config = dict(
    num_hidden_layers=9,
    norm_place='pre',
    norm_eps=1e-06,
    positions='learned',
    bias='all',
    init='orth',
    init_std_qkv=0.0623,
    init_std_o=0.0,
    warmup_steps=200,
    schedule='wsd',
    decay_fraction=0.611,
    train_tokens=114000000,
    dataset='wikipedia_en',
)
Each number is 200 + 20 x the weight over its row's rms, rounded and kept within 0 to 999. Layers, rows and columns count from 0. The size before them is the row's rms in percent of the matrix's.

# q: layer 3 attention query, 64x64, rms 0.186, rows 0-46, columns 0-31
# k: layer 3 attention key, 64x64, rms 0.173, rows 0-45, columns 0-31
q0,092,202,201,225,197,168,164,195,190,209,224,221,182,226,212,195,197,224,199,231,220,217,210,191,211,211,224,157,229,201,203,174,182
k0,092,225,201,196,200,247,254,185,202,221,178,184,213,183,188,186,190,188,189,180,206,204,183,235,161,227,215,200,221,191,197,212,201
q1,143,181,209,188,192,198,199,178,210,235,182,170,188,227,191,196,228,214,171,202,211,227,164,200,191,190,196,200,211,196,220,194,188
k1,136,212,223,186,159,227,218,176,173,188,183,209,199,216,205,196,198,206,180,221,187,193,215,204,200,176,182,193,172,198,227,173,209
q2,091,226,190,191,212,186,180,232,204,239,201,220,221,208,202,226,216,233,208,189,199,210,208,229,184,223,234,191,208,215,201,240,207
k2,086,201,194,175,216,204,209,195,211,202,185,180,206,195,146,170,193,180,164,218,195,192,194,197,213,167,194,203,217,145,204,170,193
q3,102,176,206,192,200,210,168,178,200,244,176,187,210,230,184,213,210,206,167,184,215,225,212,187,235,173,174,238,220,211,179,170,196
k3,104,227,203,184,211,223,227,225,205,171,214,189,202,208,213,196,207,240,202,214,183,191,180,175,168,202,228,193,199,227,211,221,198
q4,082,220,183,177,215,179,214,231,205,170,206,207,195,155,200,223,165,161,232,224,217,212,207,198,208,216,202,195,192,199,184,189,174
k4,076,173,210,248,206,211,169,166,176,191,229,197,201,201,184,201,202,203,194,176,219,195,219,220,188,223,211,193,194,189,174,209,188
q5,086,235,218,201,190,221,210,239,167,192,217,199,188,189,198,193,228,183,190,186,168,170,184,186,156,209,197,192,181,215,176,213,199
k5,089,165,193,207,225,204,222,168,195,175,172,206,200,202,206,214,198,208,197,210,203,226,217,213,201,187,204,187,213,205,184,197,239
q6,085,244,207,200,209,203,182,252,215,199,179,200,231,220,196,191,195,230,197,193,167,244,202,235,192,182,202,224,212,242,192,232,214
k6,101,232,215,195,206,186,206,246,222,229,201,185,227,167,189,204,203,215,201,234,211,205,169,176,180,225,217,229,229,182,204,207,196
q7,093,223,193,216,180,208,231,198,184,200,164,190,211,222,181,180,183,167,176,181,190,191,223,213,195,173,195,169,235,169,192,198,240
k7,102,172,210,200,206,210,193,191,227,184,184,195,201,190,222,217,193,258,227,204,177,230,191,197,207,194,221,222,224,190,152,197,150
q8,096,246,175,168,200,225,184,223,220,184,222,194,186,184,214,201,223,233,202,201,185,213,191,190,165,179,199,185,254,217,161,221,228
k8,089,200,202,217,215,182,189,177,231,219,196,214,240,198,174,235,185,231,193,178,218,189,190,201,217,198,205,234,180,166,214,199,197
q9,097,218,206,200,206,199,204,198,192,193,181,170,189,182,156,202,197,182,195,213,146,202,219,206,177,182,197,215,192,234,252,197,203
k9,096,204,195,235,186,197,203,245,178,192,187,178,215,175,218,175,204,208,182,207,207,191,212,194,213,169,189,221,201,180,207,190,217
q10,113,204,207,163,184,202,180,228,213,211,188,189,188,209,204,189,206,188,171,210,171,195,212,208,193,154,179,186,181,201,207,177,193
k10,120,193,194,241,168,201,222,202,186,181,184,196,187,209,166,213,215,207,196,245,168,174,220,187,149,174,229,212,195,217,192,199,197
q11,109,156,183,207,206,186,201,201,206,217,189,192,224,201,226,196,183,237,189,172,160,195,208,211,200,144,210,219,196,171,169,206,199
k11,101,242,176,190,221,203,209,226,201,193,202,218,204,186,178,205,245,218,218,209,230,206,198,204,228,210,208,220,228,221,188,162,204
q12,112,213,225,168,213,178,209,191,196,183,164,214,187,193,177,182,194,187,194,196,191,166,201,188,190,226,159,173,193,175,186,170,184
k12,093,159,184,246,173,230,204,180,173,182,214,173,196,186,232,214,206,233,186,209,211,231,207,169,200,189,201,215,186,204,174,209,190
q13,097,179,174,208,193,199,198,208,213,154,222,224,231,182,212,210,175,165,203,204,204,193,209,181,206,191,229,193,190,217,152,184,195
k13,094,173,200,241,256,182,172,197,170,204,216,168,216,223,190,205,238,168,203,191,200,170,196,196,185,221,203,212,230,212,181,199,212
q14,082,235,183,222,194,212,227,219,177,174,223,206,198,207,187,216,166,221,192,192,210,160,194,175,181,188,201,223,191,173,195,205,206
k14,086,184,166,185,213,176,173,184,235,189,204,195,226,174,211,195,206,189,205,231,225,221,185,208,216,207,246,181,215,217,182,226,162
q15,083,223,198,188,217,230,185,182,213,189,204,189,224,207,166,203,175,187,212,174,190,223,215,242,219,199,175,193,223,243,204,199,205
k15,092,241,202,215,196,185,219,216,172,213,228,193,191,197,218,198,169,192,186,194,218,203,203,195,188,189,208,220,197,170,252,216,173
q16,084,165,202,197,222,158,202,206,210,181,206,220,198,195,243,183,192,222,211,179,215,200,185,212,186,227,193,199,213,225,213,194,189
k16,094,205,187,172,193,235,199,207,184,231,207,182,172,228,188,199,192,158,218,192,250,229,172,188,224,209,177,226,164,187,221,227,191
q17,107,193,212,209,190,194,168,169,201,220,206,180,161,230,164,198,202,218,171,185,203,222,198,170,214,172,222,219,234,207,218,174,197
k17,101,225,219,220,204,205,228,223,202,182,184,196,232,179,221,172,200,191,194,231,194,188,191,166,190,202,196,195,214,197,183,207,193
q18,092,235,185,192,216,176,208,192,194,223,164,195,205,231,203,194,197,185,198,182,190,198,228,200,201,186,208,168,203,187,223,217,208
k18,093,183,227,188,173,219,250,182,197,198,185,218,196,178,218,199,170,207,216,229,207,209,210,222,179,197,195,200,203,188,183,173,124
q19,122,189,190,185,214,195,206,210,215,208,224,223,216,228,211,229,182,215,216,194,218,202,204,205,224,222,244,213,193,199,187,198,178
k19,114,203,206,195,225,189,197,181,171,216,205,205,192,216,200,213,223,148,195,229,201,196,236,197,177,213,186,186,187,229,200,210,210
q20,166,211,193,179,225,186,204,172,195,245,156,178,174,229,174,179,212,222,221,198,192,222,203,220,204,200,186,212,209,205,227,218,207
k20,149,221,215,194,158,227,242,218,218,196,192,197,194,202,241,196,174,222,187,234,204,214,227,194,207,212,195,199,191,187,241,182,157
q21,092,192,187,207,204,193,170,240,204,198,224,214,240,161,233,211,209,218,213,227,215,210,190,203,207,197,202,211,211,224,173,197,221
k21,089,202,215,225,227,214,203,174,180,218,224,169,202,195,170,190,182,153,211,182,203,161,177,184,191,196,170,218,204,187,200,211,201
q22,091,206,198,194,170,208,213,208,172,183,185,189,218,179,233,146,172,192,183,225,158,158,214,199,182,186,183,171,192,173,200,177,198
k22,125,162,189,214,205,210,214,169,206,208,167,231,186,217,192,218,227,218,215,218,186,212,237,228,209,184,234,208,201,196,171,207,198
q23,088,207,201,215,185,202,196,227,226,176,249,204,204,207,220,211,147,182,209,193,194,181,217,200,181,174,231,179,189,197,176,199,162
k23,112,188,189,225,236,186,195,188,201,200,217,217,210,225,195,243,228,162,221,218,216,196,224,221,181,238,246,207,198,205,197,204,179
q24,115,198,196,168,191,197,198,181,222,225,203,173,187,204,212,209,232,223,211,226,203,241,181,175,194,204,195,225,187,200,259,232,195
k24,109,217,211,172,173,188,191,215,192,221,166,219,190,218,206,194,196,198,203,207,194,177,192,202,167,203,168,170,159,219,207,198,219
q25,066,194,197,179,206,178,200,184,198,185,182,191,168,234,202,182,209,183,179,204,208,233,177,203,227,208,180,236,240,197,215,192,148
k25,070,199,217,214,183,224,198,182,170,213,176,188,182,193,179,172,182,249,221,219,171,220,231,179,178,218,182,203,169,222,179,236,200
q26,071,186,170,199,178,190,200,209,200,160,226,229,254,203,187,225,178,167,190,233,167,195,210,197,222,201,218,200,222,213,227,178,186
k26,080,199,208,216,234,204,201,204,188,239,173,183,198,219,169,185,233,199,199,200,190,208,201,215,149,183,202,208,212,205,149,234,205
q27,087,210,201,222,201,202,205,153,180,200,213,185,154,194,203,209,229,215,201,222,193,220,218,163,173,235,191,187,209,232,234,193,201
k27,081,187,196,176,179,204,232,215,208,210,174,198,207,191,207,170,189,170,174,179,169,213,210,212,203,199,190,196,159,178,211,196,230
q28,112,202,180,189,233,202,210,196,214,241,184,212,217,208,186,226,214,223,198,183,240,201,212,226,226,196,206,200,243,196,220,222,230
k28,111,248,206,184,209,202,193,206,223,201,228,201,202,221,210,201,175,228,201,199,213,217,186,197,226,171,210,204,222,189,234,218,179
q29,115,192,205,208,213,220,208,233,227,183,240,214,227,207,203,230,202,207,210,195,217,187,202,212,243,202,226,218,192,209,177,213,193
k29,100,212,189,211,231,172,171,193,183,209,229,187,213,200,206,210,230,154,198,188,209,200,207,195,167,202,211,186,224,212,194,207,212
q30,084,184,201,184,197,176,221,204,219,168,221,229,196,218,217,233,179,218,202,223,205,186,190,223,216,192,273,209,214,226,209,187,196
k30,085,196,169,182,217,227,201,165,162,225,188,213,202,226,179,201,221,203,211,185,227,222,216,232,209,228,163,174,191,186,173,202,216
q31,122,219,174,166,205,219,218,223,209,209,195,200,197,178,245,222,207,236,212,174,218,180,188,212,175,185,202,207,186,193,200,222,219
k31,115,198,173,201,185,181,160,190,213,195,234,226,203,241,159,236,180,193,195,218,233,189,208,191,220,176,199,185,186,189,249,213,206
q32,091,191,191,204,206,184,206,170,171,207,197,224,191,221,194,231,196,164,201,154,234,199,188,216,186,218,204,220,197,198,220,217,206
k32,097,221,198,167,204,186,200,231,178,219,187,203,196,187,229,170,162,215,202,201,196,222,196,230,229,215,179,205,175,226,246,219,217
q33,094,176,202,216,171,212,211,180,225,215,183,186,214,217,188,177,186,174,164,207,190,186,201,177,165,215,189,174,198,193,195,214,201
k33,081,164,213,183,211,226,206,214,193,201,184,217,204,230,197,219,212,176,193,194,197,221,140,190,207,195,219,211,205,207,164,177,204
q34,112,206,195,210,223,194,211,215,208,215,204,219,225,209,204,228,177,208,236,203,230,222,213,240,193,194,222,221,189,183,190,215,173
k34,124,229,171,182,220,188,162,209,167,199,231,173,197,193,205,193,184,186,197,184,210,173,222,208,177,226,206,187,202,217,245,195,194
q35,080,185,181,186,193,203,174,153,210,205,214,231,182,189,190,184,180,188,189,202,237,177,224,192,195,188,183,164,203,186,197,183,223
k35,083,192,179,191,172,199,168,204,181,192,185,181,205,211,207,216,193,183,176,187,163,180,185,193,141,222,219,202,182,216,241,237,193
q36,100,220,185,193,207,221,208,215,184,194,225,222,204,232,205,203,198,231,214,169,220,206,192,205,234,217,165,207,178,175,198,237,205
k36,107,230,208,183,197,175,176,192,223,220,223,209,183,196,221,210,194,194,211,237,210,211,200,188,188,211,226,190,207,236,218,228,198
q37,110,216,192,190,215,206,216,221,199,202,218,233,240,192,210,202,205,214,229,184,200,202,236,232,212,231,172,182,185,202,209,222,243
k37,109,195,180,199,215,182,153,217,221,225,194,184,187,173,204,196,199,182,179,181,219,209,154,205,187,175,205,220,201,167,182,211,185
q38,136,217,205,160,212,173,203,236,237,213,193,223,201,230,197,211,222,221,223,214,192,221,194,231,215,241,238,189,240,210,223,211,221
k38,123,221,212,184,206,210,213,150,198,214,172,190,191,190,192,205,175,214,218,188,226,241,172,195,205,214,153,215,211,177,186,195,175
q39,093,163,220,235,181,198,164,179,213,186,200,178,182,187,193,174,230,168,195,188,180,164,192,165,204,172,197,209,188,205,174,189,197
k39,099,207,202,243,179,196,216,252,170,160,206,172,206,173,208,195,167,218,204,175,153,203,190,181,213,199,185,215,194,218,208,176,228
q40,106,177,189,205,205,196,208,224,212,172,208,192,228,203,199,243,174,193,185,192,196,163,188,201,221,178,202,225,211,163,199,197,174
k40,112,217,166,219,225,183,174,174,173,206,232,219,211,223,193,199,221,241,229,204,213,204,245,202,183,174,213,191,215,246,181,223,232
q41,091,176,222,264,183,225,184,173,224,221,225,194,198,218,188,244,182,208,180,161,215,197,189,193,210,169,231,195,215,187,195,212,193
k41,078,232,209,180,189,190,216,237,192,163,236,210,218,194,205,220,205,195,224,206,195,182,189,174,187,244,214,190,225,209,236,194,203
q42,077,194,205,203,207,204,190,203,214,237,172,180,207,222,168,174,209,191,181,204,194,264,190,199,222,236,195,214,213,206,202,201,208
k42,090,208,241,201,190,203,182,202,195,188,180,198,210,193,215,179,217,224,161,230,186,187,178,170,208,184,178,221,214,207,199,171,229
q43,100,231,170,163,217,190,222,248,216,182,190,199,214,191,218,237,200,176,202,217,216,224,207,202,231,189,212,257,192,224,223,174,211
k43,100,186,207,240,209,202,180,196,191,222,218,203,221,199,172,189,188,196,208,222,222,193,203,203,159,191,172,187,196,207,159,236,177
q44,107,206,197,194,208,205,198,214,212,184,198,243,235,186,228,218,178,183,187,198,250,169,187,201,233,211,213,196,179,177,179,202,217
k44,106,180,187,207,221,158,172,152,184,198,212,193,196,193,199,195,187,199,219,199,199,194,171,211,195,219,214,168,232,208,195,227,194
q45,093,194,189,171,214,185,204,198,220,210,172,205,216,213,218,190,226,225,192,178,210,216,214,211,210,171,198,239,218,221,207,198,200
k45,088,233,210,209,197,189,187,232,191,204,224,174,193,214,166,194,189,223,221,240,202,200,198,168,198,201,185,229,201,217,217,234,185
q46,090,213,194,203,199,213,207,158,234,205,206,232,211,246,200,180,223,228,202,205,197,227,204,199,240,223,219,175,229,203,202,207,201